Part of a small language model's weights.
Training: a variant of Adam for these matrices, 145M tokens, 8826 steps.
Each number is 128 + 32 x the weight over its row's rms, rounded and kept within 0 to 255. Layers, rows and columns count from 0. Numbers have three digits each. The size before them is the row's rms in percent of the matrix's.

# down: layer 5 MLP down (transposed), 384x96, rms 0.115, rows 35-103, columns 0-95
# up: layer 5 MLP up, 384x96, rms 0.152, rows 36-104, columns 0-95
down35 093:137125122143157065131123094142106109122088127142115117107148108101121139109085122155110171104150097112100169104098208098078125081159120163160141137143108100128103096102108165156110179149099194114074140103168131106073176153199123078155184178158106139158114173112161077128078125101118189187
up36 098:153097096127087106105179165155083121173089123158127084130125135133090090130150157138046071106119081155161163185122111125179089138076133198139090187114132182130151200122104133128146129185091143163086106117135143110170127139159087168157109132133142159140122088126110126068152152122078117178
down36 086:150077130124099104107153180166209140124178089146108124106117133114124115170127097148109137154128133106155096129187111107168124094127116135163074099090162062147170107169118127078050094121157125121096127117107102141178097082085168138196092167114115112182127145163112169117065163143188115142
up37 108:137091134110063155087188158046152137116132169205172086175110160150103124125157115112095126119126172123119121145159081154113144124155159140164141122071048129108147097113085102114154156154172108174172102100181098133159105172125134128107136144146116157103042127109116114115194158156112110138
down37 096:088095151100115112172159164123140124115137134177070102121162140088150109122090102121149135162115171121121117111166146160107172149201128173111124156184127141118098047161171111140110141124116131129116122174161095154100153160168181175134075145099163105182118118076072103067098115139100098043
up38 108:141076163101154143129114126127128131118119130165093094104139106144091123122116146079068094116097098130131127202152178195128121102132116119204162083121103116142084138102045115156135094191121142126212142117103112153165087145089113101110136064146101152094071125159117113096131161133175082184
down38 113:149079184140142129072148062117174147132118123134120085095132132113156126175157114145119118176136097119137151129114109087169127112126124190085075113127156127147103118187208086197095081093132080205107120104069127195093071136161126137182122150091131092136094102123111107138155133139099131146
up39 106:119122145188152083059100131151111096143179143150170092057124071089109138139082147140123114152101078152097147146090079125140118078162176141149131154066141115133114116144143105124140118085125184112159074145148164123122052118160163203103110056128161138085105143119115129126139071135086150150
down39 102:160134087117113136123147148153137145120108115140146138151168177111142112110195166091090141143156087108117085131072072096123167183150099140121141134130121086095152136110187147107159183159112027089130120136119068088184156148104111106092079167142144083105110101196147174093140165074144153120
up40 089:095162168101135080046160223136116094173104132092139097118147118151146152164144118108147113147119165138103070112169099144133105064140123139156138102050118140137131142103118131093134133170162085145130065118189078144112156080159119210112144126134122198108090133142109134120131077154101153135
down40 077:126188070148186131158130089111128152107077159116139116140136090122127131089209085152113198099101093117078152127128108081122180209145176096182177144094099154157155154153142083113113154147092151126130137140137127130107107122127116110131063156093150125125151122114193076185115125113149078089
up41 100:128122093142161084122119150128138119143091124187203111120117160093155141146115101109143142078145166132157070144131089098135196085116209078141133174142084112175131108119107160196163139117103147159192065154141099104127088088159109167099154108161104122112043133131107160120122144143129071142
down41 094:120175143148117168086150106116104128130081125120133135175096176074150121128113108194116147122167120074163156109124178154115148126152146090063054085112119156130130138118136133089124101109120101133129092133201139169081140114083155143128125160091076107107111190128163086133046135146203172174
up42 100:146121161122102123104132190106063116143071142193200095112101148130195113134079104148111107114118129130072143133167135130099123150120107127157117109140057115086183090178080099090144119186187136117167046129178100160139137150137134133140157115131126121161127070136113089170146156139173106089
down42 091:139088167114114164178129136142143132173124097151102167141180114125155114124077033121142140130162119064119129166146138166105176123141159143203103126160111104110118165126116127038138120094173100092128128151112092200058114164144113130137157091091162123153101071119127151173111144173101103083
up43 092:116117153117133123087115118108083093143134120101180119129169146108166112163075104110095047091144183124101102132083136096094114137128124135131072167060136146132125160164110172148175119166199168145210101135147087139183126118113115122133084102165101146153125149103103213103154104078086101109
down43 126:084128074170132085125137129094109088132147100114119189135104117096187145147116119094136082131118220163149112154130099150108105090088191118138092109136131144124157104121097125114218092143152128138191145109086161128120129139123141161125024099195094136141123134163145173152145070109112135165
up44 101:155143105140145093093171110149133153172076165134139144083146088112138092128129138159111149138145135059086141147146145132162161173076109070118132141110125095099117041164070121133167152166139115100187066132174073147124134171213163098101138087193114151139094168136149122118108092117103135098
down44 088:060138145133161107145161122110071129101111159069174109143129125106151119144129112111060132095115085142188111120100128171091136115099131177151111153096130111178155101162122078157121124128224126100095166126088141128140170152143169067146070146129140101143109172161155040093155134170099173143
up45 096:121103148161061197141110151096149149156119138144142122169118188096132121084118124107147130122116166161025164122079068144082114139141138102118154102122045103081148125121140105102134183145126156171212097101161099156190097114158105135066113135154118117122098111147152126152173124135124104089
down45 095:162190096140130098129212068171087096116125179153074103154160123104157139113158076140120143120147171140148075087123114157153111167113119128120122104159136092152115089149156155162099133108115069152111179137102112092131073135130180109121148095132176127169113064136151064164142077086120197128
up46 092:153132159152152154107123183127113142140109165119232127136051083179174098153069158145063133134098020101137146129127073173115118108105100144144095093105118103134158154178098171136096093123172148142125114092145060101120118172117071175137107139106121122136131129135101116114128097128122123124
down46 081:105090183160143111147170116170149161134089134130134126067107160104110091162161115158150103103146121130110189154094146179126114100104132175169116112130120068143128144096134122113043151091130080169087124108119079182134112146116134103202104119001097137155144123147174118136090135132153115140
up47 113:208133104097109102135186113101094101150119161177133134201094161134105204128125120077077126166155085128194115172149110081123125106136145185107097105142135151078184157098074150155146137079150137121134112057117161140142100176125136116106098085149112149127153106111052144094137100123117122142
down47 111:106190144075137189156113039200091121106127135151077146114139134130088138140121080132142126207122120113141100125083159076143149127117152129077133094130136150102131165082138219154119157142091188137126119097086095102117149141116183130143094116163122121171137143121109110184097081116107131185
up48 103:179145145102068145167150100128037124112138140113078138113165118115132015159146185109078111102118102148158179159159134154090140163141139128150142082121167136097160120160122117136137091134151157125119056081126173133130167181168177119114071163123127146114152125090095138099148124138187123159
down48 099:142117044126112129117120097091130124123080077100089124166118145080192140149197074086162120138102088122140149136164090111127115144165128131119158135096123134186139117118135183125071107124183193164131153155085173127164069096080082098147139181105133153204142126131140110151177109108147159115
up49 085:129078144150099165099121156119177076151145135140091127141134129156171084176112143134150109101149079126100146123122118148077178115079086142106116139126132116090163185139164104165097144188189124085171142090112119160178074132140132217111112117143073110099068101128090182119162119143170136192
down49 096:116106073148071168104138120069113042196132156138123162105135151154132125139130117161139059161137150147103149159157106173111110100101137136105131134146143136127100137118121098143255167142147120138177138057074120116152114139124136162083100101190115098063092118109110119122138121110162155139
up50 088:045106099164127149126197141129154096160127146156088158136170108098213083159104121108095125157175107169131140121115125105131115072145105130186144092158134129152106092096154158142179172118133137064087138105141168193099090090153170184128115117119086132087113140101114130146157108045128141117
down50 084:178119138122140140153100183132194110151093129110114137128149157174101152091113210125157095122124089139150098138136127110077094121120113141096133097120137093077094206142151108126145074109137148199105138110179069120152140165126113189149156157115055158148159105168096124091093169173108109061
up51 097:117089097142152157100136125126097137087114097146190091127121140121131118107043125114167127118100046108150127111088119195135137118136073127108086124102147092160125146143159084155155131161116115114105118080177107136126101123095122191119144108153149211094141085031150180149193156115122120173
down51 107:171159089114113117060147109165105058165058134116094121160123169138123144134149126172164088093115178092156103140106190142158179127090127138107087131121092144102124163154177116129152131103103133146066124090134111157108117161080149103067141184118197066133144084165155119195133149150142110109
up52 094:131109162149110126072142127123078093202169117172190078108169164207176118146113119166067156122144103184149087162167099133132151102081105134086050142076139106099164141065128121159125106105188147134094124129117117106177172167128100176108100109128141101114099153140154151107122123125102132135
down52 097:101156125122099145148138135182120207149190135119116084121110126113145126142163097139037165111173159141106103164136130111100150099119131172114064132084124114168097107138139105114028158125173105194105097121136119104156163167142143087192151109154104068085132192105141122112091106115100140128
up53 112:145135095178138090121119146106134115097158121200108073118126140044135085122116162184118142138154139139173152178084092138113097144117179079126094064127127235108127110143134104203160129133130159175171129134097137128108140142156150094105185107121093128143074139125117110107130130048106135143
down53 112:142084142089094136141141079139149107112215075109145108114133093141129153094144158172172091129114095147113050098112147198128159160142094145201129094148104089132099108122115127106128132172199107105102106139101184106080099124150095152152117092134168127159154148138060110146185135166094121183
up54 098:098135064190105121188157102062187127097127126129130141138152093121161117138086119164108097086108104177154182129127117102144124083143153139197114132139112177139135114146162128195121076125136156135121153137142158123082099105133125124085066196160125112100098134079108163146125158111227100093
down54 097:131104114143181128115118154167136075118112119110099164093120117201176198103118179079153161160149125145111154101164093135176126093151153105090093168090194102111192113144167069110116106125127063077124105132174112122148059169122125138122151191132158140134103093110093120073171140145121104140
up55 098:138065117100128141144116135132133115145142098156070115097094102061129152166107106129115100119063102147116141116114134167132207094150100111214175097110097172144114104117120137111127155150116167153154103123146092112087082177158138101142161133172175202113111162183155098052179120107162149166
down55 090:111168144090145092084090075174161149150163141165098137176176117135104114107163071155176118166095111156113153124116124109139162111152082124080098138127202171129173185163142081202129119089128137145059118118058123165102095120100100157131074129157101104159164090116093124104167137102105120125
up56 085:166168130173124079111094186139135108133108097119126069131122049149153128135100180090161081112147092100105114171113137144140085058139164138094077143107122141090199137100117132125135172169134106164104047097118121102153136152148168161055108108159120152130142094107082174120130111090168176116
down56 107:117182122155051124069157170085092016127112115136152147124133108162138138134142143120142098164093119094124135190179193147072128107123175153137106124118120160135140123152121142179221142101129133135144112099130103129132148158158125132091099117167123148070142139058116104135104092061143146097
up57 101:135140094103189158103123121095098083176076176133148108154167095128180122156110150113153079161102096144146182092178145144153196091111120110194104124086092165101135114194100114159127110077157160114166102150083153158121116128130108111080138106119100140142098151171115115102138123034093144177
down57 107:113120092102108116175180125216093127157128096105090140146099146110142074096182147156094151108150152139110154183209103150102134158128113107148141108114118091132123189104138215129115139139113119147106142160164134094142106136099050122145154140133090081182138149093105062128094059121128173110
up58 102:155131132204085108154150183102116091180079105141117131150146132147145136117152102133080129130145047220155095186148084137144106092182142151180101158132134156087122128127056152099119086180122133132111104100121080145112154218139133117118123136146112145136150082104129091069157109153131106139
down58 110:110138151158124121120134145188155105141124110147154177107126138143143048178112091113111157078204168133077091166134111110142121135166159153150125133133192151187125117071103123138034111135150099148111130137128126121137129159126106110188158108082040112070133109110079193125143098123091152118
up59 102:149073097101099139100147155098176121151058147156105076127157100165127152148159129085108082146131076163116128213100107161125159129153140131148108142132104155116126115097116126150123085215132109109123126108114145136134125173176187133128094078109127197093098168159071118023136121128127113106
down59 108:164115132133165119090096115169135102112109119172057144137119154123091123118202151119106145080143189141089136121124106100094103156173111151173126143087143166161102064173133163144092095125152086153123142163163113172132135147093117092243114133066120112146123153107098183083084099156166133124
up60 109:082089136141119136169163126131151126156037162145097181133129130107125166116145141121101141160122134183145185122122111120118137111145128105099064136134074152115086188183135112067149145196102122182173162124140038142177074172162125115100130153163090146072097112149125150096095121097145114115
down60 104:123106105113153113105109114126142084075098157138034135150127151103109119097129125139077142153240116144066084127124098129143176134099171148136150132114151205186083184094158127139119087123117142150082112116121115221110121091193171127157111142131111134133114110120146114143105073108158128142
up61 123:214117122181106131095124168120093104127099157094140148125137116186170074137103155109090141185154091126153098195074113171067111131137124167136085110109149151124142154138104168127123139123132107099107143020115082132153110138154139202140151083143167140090120144128102117080124061141110160123
down61 118:063110141120137076159149162153080186169119144140083118130101115141132144116158125154161166104136140159125135133137037171078128105113046162154099087164144181124142127141108129201057141145130085121135105088118146116112127117164147192190097089080126126099135177111155079120099129159090141131
up62 102:120110135169097129169121120118066116073121131192103125102152124078138132123105132143143056066140076147106177116122111218126076104108139154152162104152134116171157169105096125114152144150126095167131151121125136109094127167151108150095187161172115176154162119147088100117117114026196138141
down62 092:194156138160141170116105064143095161202139142185131105140112117171093164134163038084088104176124100128112156164070133137123134123104092158141113120113136093154089203128101121195140153133136136137077138108106153115066091128106115135141121070091134100119181116072128093117157165132112143155
up63 087:153111135218111152153100150104065088110132118149174142140128097135144038114121119112123136138079136171103110146154150175062046113128138085116105083165135189146152134109142155105129148165179108160131119134189108188125141100120120139072140138184142151145062138098097166129135099107133157086
down63 103:125153147113072168147147160102105050156124166080157144091151106182138099135101087107144132165113130127108140163096136105058133136182156102180109078178117199119148129130112160121160186092140132138140104121143113160113111118055112132102089090153118140157124101143131188157191072099184137080
up64 103:144150143113072178069152155120134137204064215151132117079132132156157086100143104146131136105098167157100108128133118066097133102189163150159140138102106173146146118103137149141148131118103126180124154082138114128143074128127186088071089089135119134129167132156051171088133115105071098130
down64 104:152065144113159188114107163103091104149079142172108100135120123095135149162137092105120130084151176126114122141109080102143110121161133110138151105132159153161110140110120181129079060091098117208142102138121108139087188093109173119168142175103163181112127164088181127091117049182122151073
up65 105:158180141169056174099161126109107103144109169150115150138139123167124073169137123137083132121162123183151136170160087170078166100153170189131139111097122156084139120115204152116120116183125124143093124058192118093137098156191167179124124088144104124142131107098104168126134117191103132094
down65 114:123086051142120216102173147130119081153138107123116155198137095077112111126144155118159139129093132143117131166144143120178141151215186115066099171125098184138140156199074118135071149162131152124110098134112141138116128130119099140177076138133092107082125080089135131091166098104120115106
up66 104:121082137122112112115152136134088105153130099193095146172122099105095166167122106118096098092183092175139114210127210092140090161146119147117110176061053133148132155102119157143126149124168125176086143129095138086082084133159093110136113082164180109113094133168121170087131134074113109103
down66 106:184146158102104172137124149151141103050094129136134126162139160142162115093098079160159153134135188129112145111125181140133171111150168116122121159097150171119122052106157104132043176116106092097154162126144106131096135153120103119171116101041136122136163173057101121132082082155168077150
up67 100:084116137155067133137177125130157109155141141118191159127142115156127125118109165129131122201130098109144152137171178154122168139088140128134056183101147174109091175179170155098147118157088158117127094100164092073133071125167068108095119182108095112061076181137129156179101132153111138128
down67 095:135153148096146139094119122179149125159158119105096104107099112133082145123144120083102209121142131142156166117100150144134126141129138185169183119134144095103157136110075116101124165112098162119174117104108090121166153200076105129116157098075092143112158128181052028143135159104208099145
up68 116:167122125164112161155128126107108118149068133103198095130094080144151108183161156089125175088142119103151148232152135150129129109067130153106068191100128122110098139091088150145139109194116110145114122077177076129098114159138134141092054132133148168138066180158109105145120105135107119134
down68 117:182185120137109121104100070161150165143106119098094098086141108129147180154159201111155176092093159080079172145098103096091127165085114052114111154153116087138132094125090085148193143096124153115144115089172142123185144183104119138160097164147136141096162172121153076136142116115172134154
up69 082:116139088146083214089067138161111085145079087116070144094095144161131131167082183160161151139089075152107149112118123176145108135116148058169093144158102142078193118126121144164130158122139129161144138135074126134153109178146131125075113133135150121087065146119078141118166067114114164145
down69 114:147115099164096171084087179097134045138087139125101113128130097138134126134051160143111111140119123126094146160145152148146154113097174095145140099126087199108176107165144182159179211109117147147155148096093143177156127125147116149086093130174140133067112115099079113142135046084145141122
up70 093:112123178131104091026183170091100094116057159117184078116116146133160105112126132152090143088148123132077174114172076125118086089081148170142113173085103065097107153178105154121103150082190101113156166134160121103106116109128155154113159101128141097138152100090127113176152109137108110125
down70 083:108109169144110187146128088163145177130116134153140105073143188132122129141124110138074121082123113154099112173181148066127110125066122148101148151120168204157105115144130087102061139118163103173082102149128119187064151162157120093167130134107050072148170129124153122112153151086142133079
up71 102:162114073102147107061161105125119128122078175105125049076135136145086093149134131153097095089166152125112105129107138109104161138139197109145122157105102158155132117152175161212151078134169216145176115115099097161117110163126093164119140103095151131124048136132141144083124122173138175130
down71 094:115114126099125165182176120137145073081095083064160173220096104068142125117167119139121148089144117126113167142098105143185146133122066101167128106150161098120083084170125127128054140121148090152151129112134146097128092105134087163143164160188104114175120133177146186122127118135166083146
up72 094:164109107156098128164118160130125135102135194155082087149144123110145052124111147172084099116132162121112090136117153099113144094025101128172118105109103118158137140168091105192154188108119154171174142090133122117071098135114087131121103118134122206112142123132050111094145115081186096148
down72 109:121116111165128113141059170096100096122107168104149115123146102108173101121090147134104051119107126158105097138160154132057108099055154117174169132142133132169176088123121151153240179147130162147112158122125120123127118146092128090140080160181110170147135151075126165090125105094181172121
up73 092:092077127095127161141141149090125105131114152131121104142101132114143116140111086082096153155083139110108094171123187143074133115138145125114182095175109180099114128146136131189170138167140131153249105083137168191148098173156093110101139196125139108076094073103083136119144159124150086120
down73 118:099080117113134154110106137084115104145117165086138134107104131147150143071171125089130083113099222101075103148153145156016102114147157097170143135096190155128177167156102115171204167145148126132185114110140130114116133174101134144172131114149136118061097098108114125116165102112163147135
up74 104:198096095125135065053164134104144106089174131182086106098188139089130134143125119130118118168132166128124066153147138124145091113134142129106097069088092138089182100091148072180149098143105106154190098173129094149102097146153210129103070126115141142106098103155159120120142125088095136136
down74 102:077087124088137147141171134127157076118105101116094071145146099095125106055112076093111157126138137151159133134161160159142118138173148160141121107122130163079107095133174170148096052107175103132163131154147104121135122138195149173161117124174084099141172136182157189188086142137096115056
up75 103:147095137121059132064105084109083120088186161109058094146190117159105107116084192188139129118190113142138142140095117099135161094042137130145167091163120108153164099122090128146135140135171135152168144135154114128125073094141081144126139151118185116069121079112107108074156148115146132137
down75 101:073109124148167167164149130102142102126135157136076138157108114132184125111168132112110159089207103087120145135073118080085115128091080145150137143190109189123097160106147060156177112075123142148175112141151081131128127148108172090175150144119098168065177109111150175100147081125126126072
up76 098:142168154184073145165155133141075145183086143178111141155156129167104125150174183095136128064159080175072168115143084165064105104120114137189094114130100100130142115088126113119177156132097103125098073131094114152170110134171146177111133153137164127119125071103125122129197103137171080135
down76 096:105132111176100154096150074104170135095110099121160122110149164122112153093115100197072168172161142126175100165065162160156154124145092133102158126141154058138138116140200158131153109114178141182094128118099175090152093163083153136063184085130114149133154094130088104099090136136077111156
up77 115:185065086115125073156179162147076141126082139101095111133160138221110124125143145110086124120130056143119138119150153151108125111154120121143088112146069136161134086138149154179143157126123133133137150010117114141126130133103109188122163131149106163101089149058111171105140147123166097176
down77 118:158125012135096161070105135151203117121121099119074127156143098131139102164098132096100139094130145157133111167117038125151123108151168122097143121152148177125145166131130144139122150166129133139078149168052199120142090130112112134175128110143120108076144084159100153202120089120123134165
up78 114:255069154105136154142113179144121084122125121133169126147111123121122123132107111102120150151103057128070122205094170150135100144148121155156078065119133133075090157099113174133140132111131138109140128090152142160137100106171115174139078181167147162120160082150071092107115106139111122096
down78 121:186093162114124184113075169164119080141146200106112138165128153122143120127164118111077157146101157172111175091080091078094118088121091153036098095095100161143161147150153196149109063068093092104160124155108099154165171134121160132129146103168129166114132146149137099147142144117103130118
up79 114:157131146183140132063169201103084137121043149133151164181087117144125097126105134152105134098146117152127110198093047131083115093146126145145139170109136120149139119112081157100136147094185114154162090118162067116119140099099076173089153168146110095122125098052113098112161117096115144104
down79 112:129180118132052129127127135086116148147066126132130133128065167143098102101123134140154074128084119092064163108123113112089133131164155173132126149163142161101083101111152130151166121135106116221130164123145118179079146109137144132154146134072153128148122185157036077139206171129132161133
up80 100:123090145129109101106099113107140118089140142158069088098156108086154117168122139125140115101066152091151134142133128159080133123064101162147141051131105138155159129094197159113145148106197113146158169167132099090115113149232178170113121202137129163090122079100110096085146117113134096151
down80 098:121143176132115092091086113095071036150124120130150128135119083129128146083165106105118124118127148161199134173131179097123168115123139123142120175100140131128085174123124143166184126173177142132125155095051128065095118123126144080094174140146128141161102072158190139081125192148071135130
up81 098:123138070136067119180222159123078133184142166125108137123106112180138082133136112096127082119108092135176186129136146134121161147148192175137091142113090205131110103105153077138134076123133145133103159088121117105099086148138184103123110147173155118099121153061062128124150129127136074145
down81 099:151115115106109115123134114120156200107098137122151078078170137099138087134156109137142144122137166213085042156115109162183145124151130129162166105159163117128143096159105151177083121131121147121143162140082136121150173106139079024134149088123153113165150135086127051115121075127171156106
up82 104:156099111144106085085129142094162116129118107105140094166152135179132153183154170182117153145105052140129155125164138195101130128087161149144166100118168101122125133116122144098123160102151098141111103139134127162213152129159174120094135171098105163137114076022128106144111049102103073156
down82 106:166109124140156104068154154120104090071096179133081108124114159123131198139115094138115213091097127154105128210118139095112129129137120128120141150086118099158109108102159120130077119081202077140120157098119143162117162137138169116188197168080083148093111184135115145122123093172115087128
up83 095:090100100162103177123172122131082103181144125110088077069163152083158143158042117209140147153134095172122138133103100138147095166116122141148112094084164137130134148179146173156153150159141112067140113118090175155113101152151129081100140093184129183147090127141189113105123085096125167114
down83 089:133105120190079076128045189158115169152160159161126172139150098092160116103181140118085098091064109139119054115136124157165098141120110149108141153091168142086103093136135153206110107103147149133127126123151147122108200088154135134149090109113193089058121160154132140113149158115129114104
up84 101:125113152187112146127170162136134128109082119163107099093131133141130156155141169145059077145155083102143079213125154114100188129094105144130059085070121150148127148154110122097133142185129075133124123158157076108131130211148118159093058109097087136144109105119088158083114142133159102174
down84 105:180142124155128143066086156186144148166093133176058119136098084115080109144134184104132117133119095172158113181101086124151124153116134139114088164094128097104130168162121097091082101163093160163163141150141104128138127139139098152118018122090129128172163135122090126086063143192151147152
up85 100:185142140111133162086122150113165076078123136092117102135108075126154132102109157149117126149113050095144144163070167199099124132167103110097136119133122171108151153179110187196107129129175135098111158145147059119153116134204124132120147104171131125085157128151111167061136141152198171108
down85 095:163120112084122128145156152125056085148141098072137126130184112109106161127125141085160115161106125129196157082151100135135053131127089178181183148095145126114129114141082127096151161138144073108137099068127127152161149043188108181186108124114115116160119154167085109140148089138156095166
up86 098:085097101209031121116156107110136112118166195127121165143120122123175115187138127138075097051138108209098146103161105097104096101111135135130131135078140121147143102080147148079148115156145110139139158157147088157129139124147127159113095167119220159085111115131115162087154099158108130104
down86 092:153150139100119114174085107160111118160189160177087142105121152068120107167074165174106146108143154124145131098158063113114072147111067113135097140139095118093078117115053137144122110174161143191122123124102125142110113093208150201164187150101110110084133133128153114122114081145118154178
up87 104:106169168201146144151176146127141125206088129139102135097086101126151120085090148130125099149156108100120188095172135178123201147129171116156104095109062141082160185095137140144155136145117163101105142083137106137147116163064130157146113097160094157075088071159101146107130148122190094144
down87 090:073177103126145093145131073130126143157078164131123195108129142134141127125085144145234145140171153138109159094118115120170145103152160117094112145121111095093124113092131163064184160057151107111119103092107101166198115095110127134164071125134088100081144137102121117130100195149111149190
up88 088:069177133093131197100126130108145121124095129160074077105104158124137044065118158157100145155135175116101112141124124154075133125131176115158149157132158162092122146165141109163161202150121103101132141151123105128163023115087124119148142067148144161093074147113173125134130121092119162081
down88 081:106068086081154082158152147127116107137134131085197114192114153114128155136166101156105093079125115173117151182145122123167164200150122142184143089141112041149148131114146158138118100131192139169126120149072142088100164148128151113111136176083110128097094117142054086100096120160105145164
up89 097:127115109122109179134113144129167107134094080133202124113100131145101155111153125080127170119090068090133092185144170109100171135156101082155106115142083194146101125170099129135157074121142175097188151093130136154203088094145073143083130137193122109084117103149114150120096106177098070124
down89 092:113134116102180142112143065113132115101121172092160144163153141110155146175161103125175128137133125208146111093151141066196163078158134070169109074152079127090125099148111100071138083179119167135078133166165116142076172166116153091121078117124096112103168153147149083170100126093142120120
up90 101:113119121157043083148171142138134107145109171100105167126056116166099065107114157145087101138165126164048118126115084124107157125169119168130173147115150135124142136166172086123125160188087149159158107108122086186135134124142118173098118086122089126114091126025129108118169149155098125163
down90 097:106136136120168208066131127146101061092159057065103128229127133076138099153163099133161126124136157145148095118074175095151142152134107114105184117133116120171171079167095154081084103155139123118104115154131124134147110114115123126191120154183137108118145131117177174150120115135107102077
up91 097:163059075135106070064143125098159135090147165109097076081205133087163167124089149136133120114160133159103201097118171095170145142062091173160100163160143109120149137100150127178139174105113108126180118133103139116106110096116097176087143192162134121158149094119139128104157108100110136160
down91 096:120098122116197115179104142170072137164103178134163090164130096134157114085153170068112117118171091116172139197115140102167085088146147152149103138120135059099158177124056109135130122097153100154136114095175154110137144153086069099125112130193144125157068172161088105145143172119117151127
up92 109:126162161109084158164086183083131108109142105091169164095112130164128018092113113153116130184094110125102117149106118138095192153166142153125096108157110144098093172194094143156104107158134132194134128117102084149153142144182149128080149170134095134123104055101091091102144149119142083157
down92 112:112142131119080095137105106092098138114117137068176156146170113121140124151094094195127156157148175179142165120115110128100147195148093131112121133123174054137102095141124148176070154071126088156070102113096098150145150196131063130135120193177163089100126101130151090166077150109151144152
up93 107:154123177180076149067165123080161127170061153159125140172151115122133132090118181132152156093170130204071157163102083146134113127173105114166073161105079132106119183132112115132125147105181161139129151113137111123177121111150098176132124093154152126079043146099095148152146097128105087109
down93 106:110168159153116061107121115098103086099131125151176138107153101098138108155099124161104121072131133136095146166159124128119138168131137064190118138132148144103154071138187126149109098112151092134082099160122067189162154171138099071120141134134152137076134108174209106134111120140152214057
up94 098:144121137062180134105060166105119086143113122112148111174167113141150119220088124181125051147095122167077084084092177116156135129094107100112147137115109149113149129163068133088149164160172118135119077138153090118156118147129155126116088117149087142093118159124063145120112157163147097200
down94 095:144148149122097139127081167095153080118104161097125052169120109184126121080053127146184120197108153157125133045112162162143164133095101127085076109123109159129093136152156117095128139183088122156055137109176133161112117137150174155092099132154123091180102120134120119156134133161139058139
up95 121:151081079193059156113143129076165103126096187136076087117122120150113083155131132127157112169182087152138115122105134169108150088117123123185162088064153162103195104144161137155166080121081150117138129087119121169120098132095162086113142195126161185113062096107112151116119115121103112146
down95 133:120095135176167086132129051093144119105093146068143168072200164121140160121117106132088147072163134112178163147090158152187133147166083130079101155123134145167131165091135149151140115126182111188105140132139143085152095142099189120085123073129072115098101116118179109160155128081103156127
up96 086:089109127115119120084084124087111070174116122078123121078179107130199125127096138151152110103103152114059134125164102114139154087116156138163134125127109122119119149162138142148125178114220122145168106077108087081086095091136148233108152151177106115137095126090111142138211100125124141143
down96 117:077113110102114145128150141075116072138081123134133138152152109119168139128073118134209126158111175160129096120155138127109150110129164097172130099120072162153120091153102101123219190100138141121206145083112139088089108169152142157103138126178135148069080090105109134163179102064148114156
up97 090:151109081108187098114098129104100096194103121112101109068076097087205114123085119101133076119104062077168131141149158158109185126131145130119143122182133110130168143160153163153123162172192140104163139090112095111068117106115152177119129084133120128131167163084134128076131061118166127136
down97 088:082159122139131145131153108044149177130129170180156131166159158147051176157130110095122086141100156160130129089137143124148121150123052110126097125045149112163135075147115109131082124051163093132133133125122133082150142136114071140091144168132102092151085100140155142203110182107143165118
up98 089:090161177138112100060108148122125108139102148153133139116126130163163117173143167144105031148136110144163138121140128126071129086083158081174103136077120133164164152165122135115144146204105155132195074142120114142141114160141088097082121072145075156137059146064123175152121138073124128112
down98 108:136172133143124109080159172085103021138093174105144165134134117114185107156094140131098079158098138105135137122139124137107114072089161114159095128141126173127181126141124147119222145142135133137218104112140139155162132177137134115066071115183064092104107107106131144140146094094144131126
up99 098:110163136115130131152079117128131112091143154115074114134131090151104082176098194186131113131120064129115215144089172133141110096045187142113119154084131187055159126143177121134152089161148165159094157132162119149121145105107107095140099167109096140134094138129152174109102129089110078179
down99 094:118038072104133115171151110129190104150132176118125076126121132162121160104129048101091166086177153109145112128147173163102086144167103114126127060129056135124154157115145149133151122130141135143131117085194150114059119182114091129189139134132140140162177164154144117143055109129120142107
up100 101:152119099129140106123091130143155121136099084231138122069086116158136106122106175125059134144113137086097136144178160103083177080120140072187115076128038126090178119122137135117135139175113175121209096087111108153137101169100141122144104097122157161132110093108145165111120100125161121152
down100 120:142108167125114094124148148117149083155139128204160124070095118120178136111117171128080110142097102087084120127111137112071180091093129107154055100125065143141126107128107161147183092176165178105211108122114136144201123165088157115172103118142131144156099100140146136051139132117160140162
up101 116:118161134192157108093165150122150100169068188110128068080081149144128116159122137173100060134171104121116160111085154147116147105133127142179168148129160158100132176096110094122141127172146150097113075112170102109163106106063159088079084135120178158149138079115097154130153116078189088137
down101 109:147070128132117189127160157105141114116172126123093075137139130085137219081132126134195084121090152107105111093125130142119185106129146146166139118173167105144101083090111128084156087076112092125126115160151150134081144123151115127106078117095209129123129186143150061165155174101131190102
up102 107:160164144141083101069109153158069131093084147106155147124105132138106149123121136089088152084158150155108121139162159111055109147156130145138126059063137125167201160137094141143168182172136140126141107123107097103114132149088181208130109149126146185137148100050148183093122083113131153105
down102 101:062139111150133061124130094105116121142058173153107137141113092100116147119080115127083119233076127131127111135148162099108052097163141111094077146119124164125105116144125133155176114094177153168134215165135114110159175182142170193144120142111091141150149115147090156102127122105124109154
up103 115:134020120176145135136177126143123109134109140106070149094087144091157109142128141129113102117166103175123144158100143146099081113132088108150152097020125136118119135175187144117153165095109164106160116087120148206123135131156156131113152129176185127115102095073132164099133082091147168170
down103 114:146111078175154135171146101128118139160139089141142118132124123089128121160112152155148112171056117193170104114092150123103161161158079098056226087101146063145114128119095182108105097194131130155134110142122164127098075133132117226136121092108122095118111132104100089141114133135100156161
up104 121:127140156186096074097158188107040110105096178148127142147158081125108103149135129194073055105123068178136124148160139098116127046099169130148108103085143136150164139142087138118133138152124122147135077120146116116131149194096144073138140156137171146105123078098151156082149154105133092101